Part of a small language model's weights: some layers without attention, a smear gate.
Each number is 128 + 32 x the weight over its row's rms, rounded and kept within 0 to 255. Layers, rows and columns count from 0. The size above them is the row's rms in percent of the matrix's.

# layer 4 MLP up, 2816x704, rms 0.291, rows 985-1002, columns 88-175
size [101  95 108  92  96  95 100  98  89 108  96  99  95  97 109  97 101  97]
[[151  96 136 183  99 139 138 165 176  75 120 104 165  86 104 137 119 135 129 119 144 101  96 113 109 206 156  79 142 118 116 104 156 160  77 131 136 139  93  96 150 133  62 202  21 110  93  78  35 144  96 134 134 124 186 153 134  76 167 140 160 187  65 159 172 122 156 143  91  86 150 152  70 114 186 134 134 108 176 108 132 120 138  99 139 159  98 125]
 [140 132  89  95 138 161 115 124  98 151 142 103 146 151 147 135 141 108 129 163 147 110  97 101 150  89 102 115 119 112 155  95 130  56 118 160 140 167 214 144 150 120 103 100 139 134 151  96 107 164 127 140 151 178  78 120 125 156 152 142 132 133 135  82  95 137 112  55 124 151 151 147 168 107 180 121  84 142 117 144  80 127 159 188  80 107 129 170]
 [154  98 118 115 147  88 130 216 168  98 151  80 129 166 162 123 114 145 174  99 205  93  97 168 174 148 134 158 135 133 117 161 151 129 120 188 124 143 109 113 148 169 162 148 138 108 123 136 111  88 126 108 113 135 174 163 118  73  93  96 106 181  94  91 119 131 109 150 159 179 133 120 195 118 115 119  62 131 114 142 167  81 127 145 125 139 110 147]
 [108 162 124 151 103 131 169 121 113 176 184 175 145 128  90  93 101 161 114 143 180 110 115 163 160 193  74 101 137 158 110 110 147 124 174  96 131 118 165 138 105  97 116 107 117 112 128 111 154 132 121  95 128  80  97  63 105 114 147  92 160 178 136 120 171 152 156 170 101 193  99 127  80  96 127 129 182 102 107 186 134  83 130  99 136 107  77 166]
 [133 179  86 183 115 149 125 100 153 101 122 135 133  87 130 127 114 161 136  73 159 126 104 116  60 139 164 136 141 122 170  64  94 104  81 145 122 117 195 145  94 201 125 154 147  96 118 119 171 132 117 116  89 104 104  98 160  73 160  91 162 129 123 144 151  73 102 107 138 131 137 128 127 118 189 153 139 129 109 148 125 135 113 139  87 175  80 115]
 [116 128 153 102 144 131 119 126 123 115 103  84 154 178 129 136 100 119 187 149  87 118 165 176 136 181  99 148 144 159 105  92 161 177 209  89  82 131 142 108 144 127  98 102 105 111 155  54  38  77 106 142 148 170 122 144 133 118 127 108 121  94 101 138  81 103 178 169 117 112  88 141 154 126 106 181 159 124 110 124  78  83  93  76  71 160 159 125]
 [155 130 157  83  82  97 129  87 146 100 141  89 138  70 128  80 106 123 118 103 172 194 136  89 172 111 154 126 128  91  91 184 142 133 148 141 141 172 114  86 127 183 180 162 162 121 130  96 155 106  96 136 126 175 155 125 137 144 155 147  48  85 141 127  96 107 114  84 152 113  73 152 126 135 104 122 131 159 142 144 102 103 162 129  94 131 108 115]
 [108 164 120 206 107 131 115 162 135 128 122 133 145 162 161 146 191 144 130 123 119 120 125 132 141 169 130 184 156 126 139 143 100  85  97  75 119 132 121  96 125 149 175 186 108  76  85  73 117  73 113 106 156 148 109  65 153 168 163 207  55  78 170 113  72 117  74 148 115 140  96  94 119 112 109 134 136 143 102 111  60 137 111  97 119 107 144 115]
 [119 107 105  95 113  85 127 188 139 168 136 103 137 150 101  69 160 157  74  86 110 177 145 153  98 150 115 190 135 167  28 108 134 172 144  87  86 120 156  80 144 163 116  95 153 122 121 134  91  78 162  84 138 117 115 159 144 145  60 108 165 121 143  99 149 110 129 201 168 114  95 153 122 143 108 143 186 125 196  81 112  98  86 126 105 138 138 116]
 [154 117 105 109 117 122  77 109 158 153 103 105 161 158 102 126  69 141 118 194 159  94 163 168 150 182 199  92  95 176 149 157  79 154 170 196 130 133 149 147 146 155  84 142 125 149 127 117 138  85 128  72 162 163 104  76 109 143 116 121 129 119 115 141 130 132 133 118 108 123 140 151 112 140 127 117  84 194 105 131  66 110 130 126 120 104  82  99]
 [126 129  99 122  90 171 139  97  85 145 122 126 162 138 138  94 154  87  92 192 118 141 151 234 139  86 101 130 132 120 166 120 114 135 145 164 122 147 131 140 157 102 123 125 122 115 114  49 131  89 174 152 108 114 125 131 137 187 179 120 108  99  97 141 113 114 150 154 152 112  95 131 166 164 140 153  51 137 189 166  90 116  91 164 142 132 124 173]
 [140 116 133 118 129 120 139  98 142 134 126 158 149  94  98 160 120 114 130 114 191 118 137 141 148 119 124  73 113 156 140 120 135 128 120 142 116 100 145 107 181  89 157  78 147  67 109 148  62 130  74 173 131 146  97 100  95  82 167 149 150 148 125  97  62 107  84 125  71 106 107 185 156 123 105 119 175 117 190  68  82  56 159 132 133 135 145 161]
 [162  94 120 187  96  69 126 144 135 141 167 125 141 134  74 117 133 113  99 114 162 138 139 173  71 118 164  87 141 163 141  97 102 135 100 121 133 118  89 156 142  61 130 125 136 104 110  89  70 129  71 160 168 134 146 153 138 154 118 149  55 126 193 139 168 140 142  82 107 158 119  76 114 162 115 158 152 175 121 131 170  97 106 200 142 148 167 114]
 [138 109  83 125 129 147 132 123 119 119 118 167 131  96 126 169 149 149 122 176 172 138 167 138  87 161 151 132 133  75 158 146 136  97 165 152 113 128 116 107 137 129 165 158 117 170 156 166 135 170  29 146  83 102 113  90 124 158 133 173 152 134 189  98 137 137  83  22 155  83 147 127  90 123 160 134 134  73 175 118  95 110 110  91 112  59 102 132]
 [120 146 132 145 161 140 129 153 137  97 127 143  99 138 157 127  75 172  63 181 192 160 150  91 162 128 164 161 203 102 111 122  51 112  94 137 117 110 104 112 125 107 113 120 113  80 127 107 153 151 140 128  80 100 159 107 117 133  43 124 127 138 144 141 168  83 130 167 114 125 179  86 143  94  93 119  83 139 103 154 121 113 166  99 141  75 122 142]
 [113 153 143 147  99  89  97 131 175  62 107 140 115 120 144  95 154 157 114 115  89 182  72 141 119  77  96 104 145  97 162 174  89 108 113 178 133 189  85 156 188 125 164 133 104 165  99 125 121 129 112 134 169 172  94 124  99 126 163 104 156  89  96 111 197  22 127 183 145 128 114 120 106  86 113 153 153 102 185 199 120 176 147  86  77 172 116 162]
 [ 82 135 141 139 114  83 127  80 153 125 102 184  79 131 149  81  80 166 102 150  64  99 117 119 108 183 151  92 102  74 133 170 132 161 160 146  65 141 106 105 108  98 153 208 146 124 149 178 161 116  68 106 167  88 112 136  97 168 111  80 189 104 108 140 128 160 117 118 129  94  77  99 101 141 156 151 130 110  77 162 145  91 155 137 136 120 165 162]
 [155 108 136 131  87  96  88 153 108  68 116  48 117 128  61 126  57 157 114 146 122 107 131 104  69 133 184 168 137 117  80 156 168 194 154  65 114 138 102 159 178 214 123 144 120 194 142 116 179 102 182 107  90 122 156  98 167 139 167 124 132 107 140 138 130 114  91 162 143 199 137 178 105 130 109 146 110 111 135  87  86 159 146 104  94 148 148 118]]
# layer 4 MLP down (transposed), 2816x704, rms 0.151, rows 985-1002, columns 88-175
size [101  98 103 101  97 101  99 102  98 109  99  98 101 101 104 101 101  98]
[[166 160  95 195  97 110 127 100 147 136 160 150 124 142 153 141 125 210  94 134 116 154 120 143 179 146 104 184 186 134 127  74 132 116 112 183 123 166 102 156 121 129 190 137 138  58 138 157 152 127  56 174 112 119 118  45 167  77 136 143 168 180 132  91 158 146  87 104 104 121  39 143 103 130 124 158 167 101 179  55 107 171 169 116 112 120 115 104]
 [132  95  75 107  92 114 172  83 148 159 143 123  95 144 110  50 116 153  84 108 157 126 136 116  88 113 188 114 127 125 109  91 150 150 111 147 114 119 135 144 157 126  95 134 151  66 118 178  94 127 112 162 103 135 118  94 124 136  56 161  72 125 108 158 135 122  77  57 156 156  95 106 142 110  91 181  77 218 192 145 159 148 129 147  93 174 106  96]
 [106 103 124  95 169 141  96 108 142  97 129 152 133 122 136 122 224 137 151  70 106  99 120 191 166 180 171 101 154 121 141 187 101 151 151 152 161 210 132 120 131 150 138 131 163  92  86 115 165 140 101 149 102  73  64 144 151  73 116 137 112 104 174 191 121 149  58 116 115 119 158 154 181 140 120 141 111 136  53 124 143 161  94 111 173 111  95 164]
 [ 79 162 134  90 101 133  40 162 201 155 133 196  91  81  99  96 126 124 155 135 162  77 171  90 144  69 121 132 120 124 114 127  71 157 126  99 147 162 142  95 163  98 129 152 114  94  76 125 104  95  75 122 184 138 129 200 109 164 139  89 166 146 122 116 164 164 131 161 179 132 132 178 163  88 113 120 154 151 154 110  73  81 144 113 128 133 115 155]
 [ 97 157 136 148 143 164 104  82 138 150 104 173 144 147 150  88 146 137  93 119 190 122  95 188 144 164 179  83  98  73 117  76 129 147 167 191 124 188  65 145 160 119 139 129  84 173 157 101 117 106 128 155 147 122 110 169 102 197 139  97 102 112  95 126 123 166 132  96  92 111 140 132 108 154 157 146 131 140 160 173 126  47  81 120 166 141 110 163]
 [114 161 119 113 150 121 121 158 108 114  89  97 137 157 115 107 143 126 143 127 149 123 116 181  73 150 173 104 202 143 165 118 174 162 167  85 109 108  75  93 110 138  60 105 124 104 131  93 144  93  84 107 120 198 124 112 111 135 140 109  84 127 178 131 120  96 104 141  61 145  99 149 121 131 122 130 126 162 122 167  88  93 164 141 113 146 167 124]
 [ 73 138 139  89 169  88 135 106 169 135 107 152 173 154 102  90 142 120 141  47 114 155 130  78 139 139 135 123 139 119 132 123 113  97  83 146 175 159 129 163 157 129 139 136 123  94  90 170 115 124 180 116  97  92  91 145 146 110  81  86  33 146 133 177 193  85 162 134 109 126  91 161 152 114 150 181 171 123 110 126 146 108 131 124  89 111 131 149]
 [153 174  77 137 132 129 155 141 115 176  65 119 157 121  96 128 133 131 156  88 167 121  83 107 104 168  99  66 143 128 107 158 126 131  84 123 126 160 169 101  94 143 119 154 131 138 140 162 157 138  98 148 141  30 181 154 133 113 130  79 145 138  89  43 192 105 199 134 110 152 118 159  87 158 140 187 163 122 129 112 197  73 114 151  97 102 132 172]
 [ 64 147 137 123 143 107 154 136 203 166 142 144 142 111 140 112 129 127 132 167  97 139 180  99 101  89  96 132 138 146 131 138 167 105 142  99 141 164 137 169 113 129 138 163 129 116  87 131  95 131 111 133 119  71 142 156 153 127 179 172 143 128 162  76  79 124 173 130  73  82 143 189  70 171 184  66 113  49 107 149  89 100 124 116 133  84  82 144]
 [122 110  95 139  81 118 136 200 160 141 112  97 141 146 101 132 143 162 117 151 151 166 106 125  94 123 120 187  67 126  79 185 155 200 163 139 128 145 131  73 101 160  72 120 108 146 143 117  91  98  89 115 121 161 144 101 173 134 104 150 111  86 104 167 109 113 124  64 127 140  98 155  96 140 114 161 100 135 169 240  94  89 122 155  90  91 108 123]
 [162 122 182 109 118 129 128 162 104 126  92 104  86 118  81 121 106 135 117 113  66 129 142 118  95 111 129 130 139 144 119  77 125 106 107 167 139 118 173 144 172 176 126 143  96 101 133 152 142  83 178  76 158 166  62 143 122 140 128 182 118 111 164 119 121 133 143 159 133 106 120 208 166 102 198 127 131 187 125 157 101 161 105 165 126 145  83 170]
 [150 122 107  67 133 121 147  91 220  92  85 150 128 163 189 102 145 102 126 123 151 137 182 153 110 112 157  95 149 161 144  89 121 157 124 160 101 109  92 128 101  91  94 192 106  61  71 148  51 145 111 179  83 122 127 109 125 110  98 120 161 189 138 146 127 109 127 116 124 106 102 110  82 157 111  78 146 132 107  76 112 107 180 126 140 137 108 211]
 [138 172  93 121 159 147  70 117 118 169  89  87  90 157 160 108 145 145 158 139 110 118 111 156 130 129  92 162 176 136 119 114  85 173 103 159 105 159 177  94 123 141 112 143  99  99 219 134 147 147 152 137 125 170 102 116 113 148 148 131 160 132 138 162 129 205 111 124 110 105 108  71 121  69 116 140 163 220 127 129  97 106 115 162 145 130 115 122]
 [ 83  97 127 133 129 104 131 171  97 159 120 126 108 130 115  94 169 115 108 178  98  64 146 156  68 167 130 149  84 124 157  68 145 155 162 145 109  95  89 172 156 158  82 109  97 118 136 163 125 108  64  96  94 124 131 122 131  49 117  93  92  44  94 110 153  97 171  84 170 139 137 129 133 137 105 139 167 130 146 105 138 102 173 140 152  88 120  68]
 [117 117 118 130 141 120 154 132 145  95 156 149  63 116 151 146  89 209 148  85  93 108 120 151  94 179 105  75 186 132 142 194 134 159 117 155 149 132 147 106 143 126  87 146 117 151 116 183 152 152 164 175 139 107  86  87 112 170  73  44 117 134 112 127 107 126  85 170 162 203 127 152 118 112 101 155 149 112 121 142 154 151 153 140 123 117 121 113]
 [ 74 105 108 117 160 104 181 206 166  21 175 112 184 206 126 104 114 123  93 125 130 150  85 116 113 129 121 106 146 134 176 181 120 167 103  92 102 121 156 151 147 109  93 145 137 170 139  82 106 143 132 132 137 173 115  72 182 106 129  84 144 118  82 113 158 126 125 110 112  57 118 148 146 167  91 115 133  75 106 205 168 111 130 163 142 141 124 153]
 [ 94 140  40 181 112  80 132  86 152 103 100 177 108 120 117  91 160  99  90 194 115 124 139 146 110 100 177  65  93 113 194 128 115 148 159 122 153 103 145  85 139 161 140 153 119 137 154  85  99 159  66 128 146  95 158 128 135 170 164 129 128 120 155 154  69 115  95 193 138 138  83 153  68 124 189  99 130 139 105 160 119 197 157 146 179 106 168 159]
 [152 105  78 144 129 150 165 118  95  89 156 122  96 164 166 137 128  71 124  81 113 129 171  98 154 136 122 161  84 129 134 193 160 141 103 120  98 118 136 141 132 108 137 136  98 129 137 157 163 146 132 146 167 142 139  60 141 132  72 129 186 154  80 115 111 153  97  89  72  96 115 117 119 132  92 102 104  89 129 173  96  83 115 182 105 138 146 161]]